python train.py --n_layer=13 --d_model=64 --n_head=1 --n_kv_head=1 --head_dim=32 --d_mlp=256 --vocab_size=1603 --activation="tanh_gelu" --norm="layernorm" --norm_place="pre" --norm_eps=1e-05 --positions="learned" --qk_norm=false --attn_scale=0.177 --bias="all" --tie_embeddings=true --parallel_block=false --init="normal" --init_std_qkv=0.0625 --init_std_o=0.0123 --init_std_up=0.0625 --init_std_down=0.0123 --optimizer="adam_atan2" --lr=0.00281 --beta1=0.9 --beta2=0.99 --weight_decay=0.089 --lr_head=0.00965 --grad_clip=2.0 --warmup_steps=320 --schedule="wsd" --decay_fraction=0.771 --decay_shape="pow" --final_lr_fraction=0.0 --batch_tokens=[16384, 32768, 49152] --seq_len=256 --doc_mask=true --train_tokens=157600000 --steps=5381 --dataset="wikipedia_en"
Each number is 500 + 50 x the weight over its row's rms, rounded and kept within 0 to 999. Layers, rows and columns count from 0. Numbers have three digits each. The size before them is the row's rms in percent of the matrix's.

# up: layer 5 MLP up, 256x64, rms 0.157, rows 163-255, columns 0-63
# down: layer 5 MLP down (transposed), 256x64, rms 0.121, rows 163-255, columns 0-63
up163 100:498524452538515506496473532490518513513586475403421476472499562558477520579452484499523622427470537457499530506448575477473534447517508448423550490391537469612434566465451465521510425587574510
down163 112:603577497545426504523496517457540496491510549481515562593540517490441424471383532546542474415502552495478451526520492539506454579461468432388499480507569573545397484443579482467518543536447516
up164 082:490553521486554540485429504555569498447505553508450421560511479486435462503387429567503558426506530536548505491498551459426512462494460475550510482432463603507538462498516524372465485573634478
down164 098:596472476512589397574446514475463506546501382465433588496414570481434530493546531460454456505471445556507529543503461533465445512529574510503543518552557508546442546526438478583580443487443509
up165 096:520489507576556515532509512474558525388534501494500465458457512611506464488494407535442592476533572582450514477501446531573486529365524429476501392464534510463532514423494519470490602552539499
down165 088:493501532640442480466524502555469490446565447621509444441521520437493595547478400489472574497511571378552459469547478584458493549465502525501556499490497497398429491510479561473494510500498493
up166 080:551549577518551425529494465556520523372426501569432437545462390493401455436511445499521585435536514487501471496442492487570592557411419487538489525477549503478524518464467532505496480567498516
down166 084:476501449565511494385506515428512496508541641500449600519524537494470438546334586488539523487498524504542502525556473485491478441504469543454517508492517462535473463544406422508493517564447585
up167 117:562504447580571504454492495577461518491497503497437503398393592497499586529578481594527600439529513508503572493500522431464409506500457565467563472459487541431425504521477447430474481481551506
down167 126:488424479604512463485485514453441518421605472516492462502504611486484513506569462539493625459560505490550529494503503480531529434486491487423441458440571569572473434476451558395456519490566562
up168 094:509519453457563410477500601532481518441428485541473467399492530488445468529528478457520545512472508522459524426558412554449511503533512527524451468533541661502559440496506433509562444551590582
down168 086:552523533542458475421511526436482518607433428500539477514554524443447625603425488435498516497444450518522552437573606485570520527479487560476451506519539479458465468573516504467464514508392471
up169 106:550512492496574543474478436483607610489547463485501509581547435575456475530491565472407467481551456489538531515420391500464524512574470487576589466449488426549514539501507550452451417477512439
down169 115:447535584509522643531518467550541452510602411533443519527502421499481583411493541525433468507495443548503428545464533467412558495458413453519425517518540553500543472530526550531550429480506509
up170 064:474530511525535513481442441498475495496550495481436528488505518501469508533511456538543488426562510543606561442515562536539502420575352520405544531455520552364447575554459432512479560466476553
down170 054:381498498558556489435603561513552483563495485446535547485486463466558420462515412516495519439356522482551467600470588468560479512479530515485470470468508487433543476587530553498476542438510540
up171 078:579471496454521477506495503476480535466486445438492601451425506482452549412495610448532442569513539487504576481500581554565449500444563468435523453496560463449403564587407497494574488466524484
down171 086:427594334552489509458496531502503510456531474564420485526535592511570410607520510535520519473484500446489512489473474557472573444569514477503490531545518511572428495524516412523510437435445448
up172 121:505530397541570524465461503558533561467538388441473556460493492568484605503509501500504518458588563547537557437501474476441442448556480546561519425465496585458412479439497483433474504439573554
down172 115:496346502535423485506429481487493528501442494568519476521503511534488440477443547541503607524535461560523488495433516513439553477472424455510502536434526520664521469476484500480474497649535488
up173 096:520524485457512448503474551534446556518578532371566490519424582542474538585504557473466504529599572512489542498500534459531466601459508425556501421526456486476393470494449482484400487514537424
down173 096:580528467482536476548479525499587437515477429478441542497551491499539532467471492472411400483488390520516480485572533481621590593488508521557488550455590528453550458502468508516439514543546391
up174 091:526540471525502519494522548491483484471529495514427371425525527486507490439496439527541603377470482510489585491487593473533430424487499580437503484483577539499405551568522431528507487587557561
down174 086:498553554421558561507501452476530509543483535470502479469543497488473428489389548442600458461498560509487593376461516503489577482540507518625468432545480410505533435461494536596477487447522520
up175 098:520552395592586430489510435499545517465549520509475356501498600444508492568533492581519467412475515463499536516509432525539485411545477450553545555426530570476484419494534506453496461457469504
down175 100:478444566434403403505523526568457531553534550474504425498468528530492512459477573492482464525456498629592524421553545490561548524539532547485529527466494466407564511433387494525498475559474429
up176 106:501569539457544483488393523492432532471535471536498495482577506451466478465561444563568464445550471437452456410547416492543472417583444468507501455492453442591531600537429516514481553546587512
down176 104:498540547466569490549548451567479433442537446537477541551513598464449533477421573512443516541476511584456431607482474456503498488459452471408499471469509522605493475520596519485564487413536411
up177 119:554524484490552518517418464516503499424492446420498450593477442472450530465525476543468512475480594533564545531465533472571518538551520488457553465468585554537429475592485587552389492389437454
down177 110:546530530473410481407526453483407501499505503508557489525405552456517427563516420589461510614407507480545538527483620465444520427497480522441514516539465423562526496483505493517547464546546573
up178 100:494502449580519526458533492554452565463507507499468535419519577509497605511552473533456568387567435459507571506440496496524423419565393520469555479569522540468394581533455471486451519474497508
down178 092:477304546522552491568425471506567504544480537562511508521552483483511502522559424506432586474468496505541497566519539439519518482542479474524374557466517473496567499446495480451406562465548534
up179 116:490503467621586538454449565505527544472501533457388436492551545487463500455442503512504438481517486521536450505530538469531478451371482481511500620422527488569450540431483543415565563567480529
down179 102:462593478558481496608517455443490580477564450442558521492499340516537477496477482423465540503436491520491497515491581484489507503507424464491488526508536511552573625525517543486561506425420421
up180 101:488590482522501357455482489493409508439584419587503494491473479467469526441535467531498469467476501432599576491613471464509500549483501519549539479395576434478478524488504499453554565473536569
down180 097:535506473456438450505495490563543541452565564536572517537472503559533493480423439400434393495547410530465542487509556454542608462506520516491505433518498544480520383458487563543625523534493507
up181 117:558511535520555480512509536559519533490501466550492522442437546477402482520486586466490504511519485478520511423433565366616463470391472486535511613404511563412473540500583466541520499531482516
down181 102:435520480502484585548578454509467483455435510475501558626553433527465549498548421563453449474454538542516444529561535483362493442539564495540511488480488446570512547546494463458496450409451576
up182 120:574497493486613479496438510530497631465496456454473546518516549495407576499420487529520521391609500584532543406444531485485516485511439533553530526526552560428453525475457495403500478496536497
down182 151:458250581507520498561422459541541462484514557518524507440564534501503479522449480470572552499557522559588486453482463502489502510539449455538468516570476505477481502495556431536464528491474486
up183 106:616526488501533417513442492498587582389511466469497509432436491507498481575469418545380478449449503506458558519524552481543509550463538515512465537486478588467481522495570483540365443477542479
down183 109:465543376513442540532483534538476514475451446582532516540445518462472545547510475480468451560540556420562549531441394511477535563533382421458523462489507520548503469595574559486444546440554488
up184 107:519552431505496537468447524429495540469554505522494540476516536519452487556487518612485534435589422563572488472499542432501483399440472488459544460439487561543444535436462537498389464575623530
down184 111:460481521534480531516468432462490514443536517459518482568418434509589468516497629492472519518582513627545539521580534505519513428519457590545524546464501478483507408473396439410548451473462473
up185 097:443567490537579577430500446513520514510535524487468431556503469469455574487477501505484516495512579432481522499533393523459457558558415576618570420448546426464442567470432496460449462440514479
down185 083:466540506516514507534456524448533419563606498483534472481508423419482418504385513538423549486436536525452499538534536477512582482511497509524463457544492643466495571517476513483359540553490563
up186 097:513499501470591556467485542454491484476528468508537493464542486482419479497531415495400530473482386586461555510570594499541482492540523538524488428528596481483421646554433468521487522488587463
down186 105:513503568510488455509568519443488541509477515620411445507455572486421471547531522525496490533442553424521405493426483484502467535479539416451574614598498524517553401502480541456432471550470538
up187 098:565525527549489438555483488453591573382440464458495506545412455597525540428441495499463495534460575546535510542508448523451469533423447524493520404497526581443539456535412538427513542512536466
down187 104:459478498596524478407519533423451498482523501584515539598474389479596517566445579491581542443445535512483506489557405520528446436478423496426470523480470498584457597497506518475482483526508537
up188 124:571556352602519525443468465506430482458545426498450579510504477473461584402519551499433530433578467553479466529514487538505477491491463589555520479521529455569444548510428496432516532487524561
down188 129:538529451473453500437490539463514530513450484491504502511494611530584539546455529463511519478413478424480613617485518429479452507549489447365569476546529582504458469587578481522480488441467458
up189 080:476525473455555449486525497541510646523502471438428615536509529482507580511512476508471489475549524496578523464513522482534378406541520464506465453520545578406533593488541470514411519407474488
down189 077:489319537446561537509472494501533383470466587555491560451472451589478462494514443508520454505515491524511458475452496496584546479625458448500545526547493507475541531606459461469500473527547532
up190 104:511542446463492500483454476466458492494540477515487419476520519448472639469479559447565585425519529503576473488407545527543480515395404542603509472443609542547495544502424500472523455471496557
down190 107:353506451445484525473461449524416505526525472484561500491431535524445574517461559506545393512568447515429479500450584504640514457493525518461545476481491494630463464485543510512524462543496562
up191 119:513507557507506504551465617504563505412438393456508532556559448443492486471593461574509463598591424582479525445472505453490470515455478475522500530504529567472468519533389559481421555487495513
down191 110:540585526525533448475489444441455521485372465471466492463474469534539556556396497515533523475512584427468536565575538441516574444582508487495436401550488526575517383456476523548509541537515495
up192 067:455562560550510475544422434566559481482493487511504425527523497530424519541453400573508563547536543568537462497426525360555538503435514582534534516479476521506564448413564481452447530550555507
down192 101:475550372467531515465561482415424567430574457517385537475492567556538444533554535484568483485522468476501521517571497499549454577587457435429524463498497557442544561517426500463547492491445532
up193 103:470533526530563444433416591586490594446462538500439494431478577531499504493527555512425487554541586520489515460492555488486445523489510455479439460382459423527451511503452536547560401507586530
down193 095:481566496462511430539498528485495581520529509518490512519542500463470504429507501538510481591385531477511626443485643515404438480495430529521454528464501476523449404437506515570462489449554601
up194 063:523482519431575434406457503511517550483377509525483507497486436607486515542465496464455459571558471584550529468506552501450547514502506568632545543507530528534482495502503370491433452513562432
down194 060:508416503486512415499526475466536479548574570527517507560512600453527474502510507522482401532464565517517447553432426456599390566452553556512472522500426550372570509497481560494464540475492459
up195 103:572537509566496438526436535492560578479476519535454526513524497447461498508506421572404443420481565552632497507496470420510512458527514473461494504491458491454436566563470557527336480500489552
down195 103:521516531532528557454461553467521369587502452477544562520389381504590535441433491476527603482482473497550556484579467516512461413490487571515457487491452495433470493570508474488571497542544458
up196 133:574495371500528389455508530595529491455542403444408478520471465605503529462467461531468505536498454580573601529507540493582489497504535589475498447430502543475547497507465550520495511434490479
down196 113:486560449491473586459481506502530494461501521482468585529418542429439445594520437493451559441525451497445486639499601460434584480542580528535474509515449472539474495450486484548528446448530597
up197 093:485524495427580568413526496521577512508477544447484433521478448550466530544460568512553496556610544503440479440537532538492482535494466532586521542399452536446459555501459545477479372443535402
down197 106:504469457524517489477525493547514452544575532474545503463666540483457558504400399457460447481449511542538463521534430450522575528514480477429462516590504537435548525477476393507477526615496536
up198 082:439504485501542528455436586477429467502492561484523439453550529561477542468500437490489501527529452500550494396457555485484565439545429531468650505456547511523499526483519503437525521623607408
down198 101:526516516431482472532515485474528531493482478517467597539458433525530422498496612561493443519563551599485437586543527520503414547541482487506413536538425488513530418521554447504377455460414556
up199 107:524559442560489488474540478457520544489551441524463535521492438507492478504466474479480650504507371406513466516466445455510456499575468505439526510481514498577514507400563457429492570638556526
down199 104:415517494425467508508519469511570540534472523491400511494477525426514522519479564607542556425476509484425585532459587516513437508496551525511460490520498410477516473499667422509525570444433508
up200 086:492535498531581563446458494599413475544590549499469534461476569533490572416505476543458492487490550456557564499440483536479402476405516544531555426504564440504489530451469506483503551374565543
down200 072:443502542441408441434457533453503547558496538418572511453488593472514461512574560493477484564481452589445470521455485579434543409540459600516508483581431527564520498489500500480501583506416517
up201 108:560584494525497479475423516624523533397442461502540412452509424579529466440472433524493581440556506544533479505510519477532418538430436606474466469497507478507486491436499502495547535572593463
down201 100:423558468449509435583573531472522555457418514404476492539500533490472499481350456496540544467455501482518499418527482546546565486550543459513478499617544563483483554479484508535492555474375557
up202 099:563507492557515489451491459582523489409485546568441563515373530448441588542499452493478469491525454532530515441421466496531529511469563601486589542411494465486611501505493508477400560489468540
down202 115:456499516468544515426531596483425505550553566587515385522586627456496451437513564522496570546469449502571549463523480495533463553513518495499509515498440500400434521505460432429476587469503481
up203 116:557570424537584531419458449575523587542492535524436420432484490494527460606512449453443484496482563519543510493444429513491465554478465549483422434433465573533596472458484457565536490568518486
down203 123:435546473475525498560481486519548611583450504472512470501511541548431502520424454472475399512505438552538560417486516518515511554480491523391399505432493526491487444529565484586555354500496536
up204 102:514535450511493526443482461547464589488451477415422495532460487536496555419483508463517551475519589567621496449475463462411431521442527605616525491472513512476439606468528478551519490491549447
down204 094:475484493569560522606504492464489518561563516466509508489579547448513554450434390471546513484574497460572453535492451347531492520446533588481553462448444451425451476513484560450493482582474522
up205 095:450471420573590536492524581514546468474486484380483541471501467577374520474479509490500568547569575575533480534520511540631505523446511531447503457531493530500462405533502519474451419441534517
down205 111:477555525492536550447502555405452426411529442595522537613510469483568542557528413492614506463459526361493503566479477480428580528481490499526452493458527462526513552553505455476510478449488484
up206 100:441550462580499492478400476480598489496515449418562397460543543596510555554539524488504576466477484504480486469496475460535503499522460555551541459453608558417565505470465471438465439606490452
down206 105:512532488487497601509573425509425496476472435561510672525457494486537441463538498472418587484463521455503422475518573484444573474525568393529491541483476506480533465539494514496492449419531580
up207 099:421527537554482494480477571585450472485492487524491579471414561524460567434488520525505459493528575588528565418457512383508515494507465541504578433494512415354508496491438501504499589490532540
down207 111:535487473511510560519475481500588372527498537480595431514506418453523518504541486427483509520491452473532434541528524542573562536411509490433578592521474559481447512596437491478458364535486497
up208 094:474608508495497489470431502599532527416501526534441428447396417546508499576499458541440537474489531562557553464443540444593478539474484554492516518372502506437472506470525525538418474499581524
down208 087:515578493502545460540546457448462477502488615507404545532550474505436478496523602474553466432549526488412453541565408499491445595486475452493515454593524511463574498470472532568531372512493501
up209 104:555546459590469526446445462500429515512510526521439443503459562462439538517487546567511566479542437465531521452438499504509508453449386579467471502482432574437590463510353511503554490567560535
down209 126:419523571532479570490546487491597545487495506478475496476335472474477381536626529576469518434465529514587398464518524543515456464479538469516502522537561534504467460479501466495492441583494472
up210 103:552501531467533573500517573558543568436584457446503609524530433511496479522474568451366471535565425493490509504408515408517463541513552525559464470494502517403469579514532464501420511482551544
down210 106:478562598481432477497505434448480423494509452491551543418408604498428489526479464604566540464491497415526452515565503547491453431456547559449501491490424445511497536564457473538537469568564567
up211 065:471644486460511566402486588410481543536474474521562478485533473478433486492424511491487553525548450444541480428517461437491418513516500486511572466561492509629442510505517475481536558571600489
down211 071:519534468534421439519601603494457507565504520469570504534524490402523467389555533547516477471427486483424495529506419435475544529464636511490484434455547425530564472537469546527533426492478493
up212 087:477523490458501542420519602539426516450505534549495509456467510554494489507463453566471494469540429376540606410534568538468570434510490478442585501490552483592420540478473489469550478603541485
down212 089:464544480454489555448447493540542494463485402479487638511416524532506436468425499570516526582483554593528471542480501455538431460462464399519552509546549530607548473510437512552409510479460479
up213 085:482517435477563459574491456543520524433541535501464515404467582538447600516505417527458593419524491602478528495516535431529410425484422548506476567492523535486518559507469455430442495584548489
down213 103:567365541536520510523454442466538472459579491578484465496493587569566539547545485462425567532482436536598500499515493616556470511546494472528482473550501494446396472461458419467488501427538526
up214 097:480547455487495575505551566466429524399504423461467563496470573536510548542547398491500473401503475517460579505508527458431462462539454527470526527483679531445458512572430545520480486518480523
down214 092:507465541487487568553564492471410522515574611417555346419489555485471471574457471469481521436481544505532509517574414529508522562465504500473532487470557447516488568461506506579556441498439440
up215 102:550527523509463586424460523471415470559554527462510539463566408501456601508531469520482544522628474513540527483444461506495471483421422536423450548527469549534523546504424557600405498457520508
down215 108:458512548481460426582537551612471410565481577487521504548515460531399580472592506511419509547511547490482495448465491511458469492557502415544599501419483534477531590533478449491516407465470515
up216 065:580536515494517421544555401602503563453543393486477521468479478385507520555514534514509508446512491547475515569533422489558396544451508494554425530473522495435495494499478489516460506410419601
down216 083:457563511461499517515451426464565509443470514596432525488482516617561487557462492536471568519585547589556456429514551546505452455545422445478506549515463537496511460492541376482432538434438546
up217 099:617502497514580483520529466672491484476498516488468538483455495467482470540475449521517447591509456551468550450434537462578492463370490506501434514449459553456518524518468463570450620531525502
down217 087:602578627493466440500517464545424472490456420523535519541446423514456547446502465541467554524644507504506556505401497533514455569472487427486437521497465475478568586485518438506459477525523460
up218 108:462497437458525439465466560447526533483480443427457460463512562537460592575564556482538552602483564483529469453493553492485380547427453585505502525433520615516522511466458451560503425536538489
down218 107:449563561490388584568544502505507502531552470526525490537509477475539473433499521544429422437540484487509482497602530504441476424479537485507570587509502411484435473436438434621536405510539517
up219 104:580532515521558520463532507634519533495394479459456421479421459433518501497437480523491472524514519639538538494458367542490495511474479481518497572439461572517444468543533509490454542429530578
down219 091:459522571551554476483489487525516600520423436555514431500497436540506637456429521442460473535513516611528482448522532510437498597463585418428474446421420503497513568454489466505489537506493498
up220 073:457564556412499513469464519557551495518573554545530488434512463444539501543495374564481497471458506538560462468536540395521389462525455548474506518490522565466563484478602467464376503518582512
down220 094:475550449493510476430453438496513454427497519582381459509552496627483496496441544463466623506518534573493538467441438530519478481503558469530598566554465432445606536480533513466511506518541447
up221 111:519505437565553476485475484530491507503459476416424417441508452495515542474510490485480635447592439470522543569467538493555432527513516543533596448487518580495408515572439475383434460536518474
down221 101:487316470543568438478462523491535597476549479497543549504507532565531456526538432488499510427523519521480498593516463461471412587568454574505510472391485469521541488444532522426462542529509528
up222 107:537515478507501457518508544534545517462457525390541531532416434604538569520403511497504546426550521559557518460351475489572523525470429562449502478491462569462524480461489506562493417515418446
down222 105:429565494485501493513516515587496540508594530579457501559462504534590446502516445479520462515492439469483460484462431457420394563440493472465494513637455556574543506481436533517541382441536506
up223 105:451545494466593518447480513544548528514495510509488485455565390463438440507482383598499496486535423489565479450553433500509509472545515576610553508496469582551488540430562490500381476535476550
down223 110:607526521495486482483577547515471428505569560438613531544479526597571423468521491517490487472437514443433391475514449503452517585563512441419453522463529507554408535484453468473470524560457515
up224 122:491522444521588518469522519540539513452478458453370420427419446519499507549467408577411524483490452560444551536506510548547529513521519610561523467439537604549427535476487557464487521541487462
down224 102:444526476504434466391397427502523565521472574441568432543564540465520483592505488498429463495471537517442543491479523488621551547529494549576484556456521525462491540498515522455367523550485446
up225 107:583507496526549473472437525597545545529461465535531502434509524502483477502488611444466444557583552551460520397405419506441506468463490448563458487443472604423401540539471540517505483480542541
down225 105:496510504537496463465495520478515486593378434414562457524547495492484480543458444497531467527552461436491494461510646576508584548509521486540466551505415491465512447592431522501539403547457588
up226 086:539520515548548448507522509559483574476387489476481563449360536475499519418429412540528522489586492514526602440495472433492458498534422547441579552476546529419501484490560448424520490487499529
down226 106:434297602550484483491495509539487465470487513490448485510539588461604499510455411499528595580531511567560481523467513524509541479488482435453466486487541471448527546511536504461523564519416487
up227 093:560473511545540549496464535557487497460445512501483606502522449505383567461596547428403503621581523548476488471472486562499494498422514439480444480523475592472499569513528555509413518443553470
down227 106:514576559534458564551485488439439421499612493491528489508480456527497458556369580494505436457493426459549451542526513480469534528487536495504556480464613437493587478504555511589456461463406461
up228 090:521495462505576437532491607505507520430589443477501458537499451573473488451493468608419534499515430476456644542498542450587527499517468527440518478537546480403463551461482478467482600446496468
down228 085:423492481401489620501568546482460531457427552448467452586443511515521512512516527547521497517527569563549507509457451424472470417553472562407501440514486486518560513520506403535434510470574606
up229 103:473501481483483613485480610522469528507515495492541431381564473550442523527424536503478492579576430564543520522503460442477530528426476488510546522511437536553380522524448505403493545586567524
down229 098:517509505519472405500556424448603457517577544495508509589574505421440502512469538484486555432485536539492447461513487511594534365466479511479537491463551583514429505507508469461582495498366489
up230 120:527500468557538464473517465528459512475509490423439591522408566417480582480440469456480412505492447594526515450464527530551508452494493492491535492439527534339610483483545552476459599491492526
down230 134:402533471454441459566519504505506539516493625587518389554558630467495425515521499485613520395545535478518489464480441470604465489495471485436543497499526518455447560471459520477481534519491508
up231 094:459513515467529472421514496485391531532525565482542474529523496606441560489521467454539556528585555476483507356483449502509548465509411502540499501467558524550471584515491440521508413566590398
down231 088:490578476494582481470536427519447486495545368544508445510548550483556482474464520525572485430512458518488487523493443560504518499441473562508477480582569531391446649545594450433478491493479530
up232 088:447518451555528487413421536489438473491529502440488517478476563608467525456488536485507542539548497522509512445503535514543496440418453574496551511413541450546547500401458547423531637591530427
down232 101:628440456448551521557556457513489546465548489499466573508532492545512494484448499538522488421502445457481463585537502434450609513506525425476401480530532502586508474606544528524407462462404485
up233 089:568564528519517467451467484662478509509495532511528467453433415458534483490543509607444545442528537543497456503416497438504377534493490634504457517435478538427497535512504461563456511453506502
down233 075:466470427422474507554523437488579479573514548520443382443529452468486474512479552528502527524483456598492458587491407451498564625557479582476611546521463433472528448539472497535483499494475507
up234 087:608513450486594612515505538513475544514544342505510500478428427518476501555493520517363449510501507502520561544489568477492522496573466507505486459466540513459482514559467507451513416435604524
down234 069:460456539502480496500520467468458433547549564579503440475448536525492483487556513461633517483472570593492382557432502466469505532478565519548506531516484608475496521465510459546426501509385385
up235 092:460531476516481506459428514489513466480467549504442404503491527504432586463506433545543565562575538551537585417487493438434542453550437520540651481469510502528497481528481425473492474543612420
down235 087:429547512503601501515452482520454553529504421478540520619422612444571499548438501473468467448572481421515555467519547548527496488467477492425395529492532501393550537554504446536486493420481502
up236 102:494526444529479557465435419535509477440541455507502500506473472541487583471483553573489541439516414482413501517500479429464492403607476577520568491441552444584470578467445482449542518621545469
down236 104:572572538537597448495451552391507466543482514453506580472509398407529492486419520512469410474535594474504611495480503502424441467555571509421488470506492478442488505549515494541571519463545536
up237 095:482534457434532570415520537527433526514598569544473465444451524469458561480550480550458598475492437506484615473487526409607426439541455516466478511443517507452544566533521423504436545492552522
down237 096:502444489504434511465538530404579526553565539586610474427522467509544543545569433452408423471476414500479433563579443569486548515515520457497546496578494454537525551493497524466468561504421515
up238 102:496534527541611475489421460513523545464399515479530541448509482497489468545616505512404510550535458549420490500490408492576504496525404565463473504497474549440564495513572522468460462571540371
down238 091:482514502453484527436538548504430474592469555478441506549587505505483466557491532537497500470491494545400563564596600457500554510510474442526457488439479471403551590487514469421460605562432440
up239 105:446522461554512377536436547521554543466479434521414461517479532513495538423480481604395514519560459462539459528477430496568501548546538507593571454472511511535419602427477556441506524528488480
down239 104:503435570451503584474490441476341430453438471582479519498496516516523594527538521526441535501449444454508576474424526452529511590526443494546471610561503431483546487503523552532468489538515570
up240 104:489563460513538527500401428453464484489538452407541495531494474587517580467497491603451514391481546498497466544529511518451497496618447613531568505447533464449485549472395535444511467537549472
down240 090:472598460506498477566467468493598561507489509499485600575518425476508409441464419488488488489515523484415558532588570544491503454447490457495506471499439509600515420479615453420490452517547547
up241 106:491588453540485427496564540487524519478529489486510477418524492534519518598507481485483530487565534631499523486482425459572555517505385478594532476492526466489501456470565537422372390461473456
down241 101:439513540479545505463570483554451592530492386421454496489468344536489588460508494558492410532468460589455497578518450600515486547568488492542557499540511499478536471433531530432467491507505494
up242 111:483536486592499548525498458585527555433561490504409501536491574587473493406488417550461476443468543441586538490531506472533518382489544522491554490408572413439517594449514525524542485479488481
down242 111:489559634543451470502498545409502448532491505537494538518465528479487611481446512553572539447473451570490519490532462557534422527477543418452510496428515530581534488394515480503473577454387436
up243 107:495585488584464509530470468454533568464521490440448543546530528456484528447402545489511581456479558568609457483380464410466526492505436439449476568496478501417501514552582562534501555464551530
down243 116:522578546535469516508540592442498527486405565494477527457492484508626607506464468422534368543497444502516469544527554575478510407473515442505466525530474508432519434453467493604501531486525437
up244 108:515531422544436473487486471538541555439410522487456450529495467458496576433433489470495568439493492618555471477446452425439431456572509543470506515496527631475436606473514521537505555514523575
down244 114:521536435466553598461460497425583450522522520484525461515580518531557432504454580428450508477567463477509532537545510361519554425472497567540517424443463481562468483553444546548462536416441501
up245 101:540536504485490416501526441423457623498579475539533547449541517518465520589473409490463448485516473441511486415456474563472529477533468529509516483477460452540556642446476479551425520548620487
down245 106:424534455497432640530547463434512481457453398500509531533462559462457484540494449564523486477485548514480517539467552451525513522514470543514414546485471399621461516532599475501473419405549489
up246 094:498567549485566585444493494563542487480478508496511482430461440472506524536506376590480511477481528565527445470554552436458456473513445523489543577427472595391504529517590540528397507458565450
down246 117:530463505529456524499548498488473531413515541508430543489501456516483578474469579389577511515555474469474491551411343528498504565418526408500581494561527488516529519479458522547610502528423466
up247 117:480532511544559595480499517596460484548482491515507521503491437581458454466503383488436492535556535556472526475459498489491534541484452594491482399535568526336552489451402494494494583549480503
down247 113:433557553539582580456554480545558517585490450526491472523550497443507495527493423353429422542510503443444537411530502569440530513540490484577475580441486541485397434507519499475521500511507540
up248 094:539536462477575523418489550608538527439553504462439487537485471570424533475439540546429448431527504518518552463484620500528443478477447534540482559400508524392464578439493558432508500494556512
down248 117:546559394484537472491491612578528566592498507462558464506531452484424494433513493548485439453449562425477516490449405380520460512409520534532542508489522497451529537475457603533475522555550494
up249 109:636511532517559531457492532577596599511551492357527516548451546498502480477498472515506473539543491525532507461415525462515485409468487465393484597438442458483449499550501520552504562451454496
down249 102:463544519460438497541499494519469622478520532564587489466540452459503453491417544501408470553489569512459459580495566498495500517478540503467595485573431521507616502458499445508527501492370396
up250 092:491503509588561526501507530593484509494447495511443488463433596464512541512562558490522503502500521547507552455495474519558499512481499432440492422426612465307543474564433513551511521505449571
down250 092:516506417466432497548521508512514494474565548471565419556546489523476531511628525535499481468516483506447515493429547470550563484445489559498612534578442542369542447491532482528552478402398482
up251 119:482547493556521467533373574535537484505505462509426451523503515471498476497566438565500558445502525490479511456380465542546382558505489603535516511518552475476567563398448471458455555567502580
down251 120:554497427515507504458509452421517479500465482541563477553466408510408570545419482584520553632571547542505492454465501469480511509516503520438450517553356482553469502498534499430532497501601438
up252 122:554520437532619579471455523559519569463516456419405526360476520484485567519497521526464501530521466567506608497487504501515470536495486513507523466458535557407428511567419476461484453506601541
down252 095:436455439509498420575502525600440523527516505542512505538516597511516522473404497540524552456512465496536521448501471429409481429448424527547424457508511473457593542403528589541526551428487575
up253 106:606587457491503501481554565463471557432611485509513476438485505521513503491538542463461469445533499469457573503539502397503413505463351517503419553541491505429576422561532441509479519450530522
down253 112:488487433489538583571481422602570533541466494513485553398519511512503555445419463478491421525513492506455491502466535479481579570536548517440472585549498539422377508490436576540426541510433505
up254 102:524539488567539530391414480488549485521607515451503409487488458492512612526559493575430574474483418498506505524498543450496402566576505545515567454466527541469458481553472474421437514558482433
down254 106:547531572451497425460537507438509494522491475518445579422457437509484425540423494588479555481513499519564519455555552487470613630521532396491457556455433420520471495511590472493553476474500468
up255 097:647530495424552507459531436561475497482435420450458525559514472467441559564599490445558545449569457520477589427465493481459449518512471618551470506502527447468562476531442449509486450503499515
down255 084:350604552521433454453481496399532479540458466510534554476480469511496390503465561462491440418482504543574537480538500538510602457421506580551489538548517499464494502486451498532479585505520424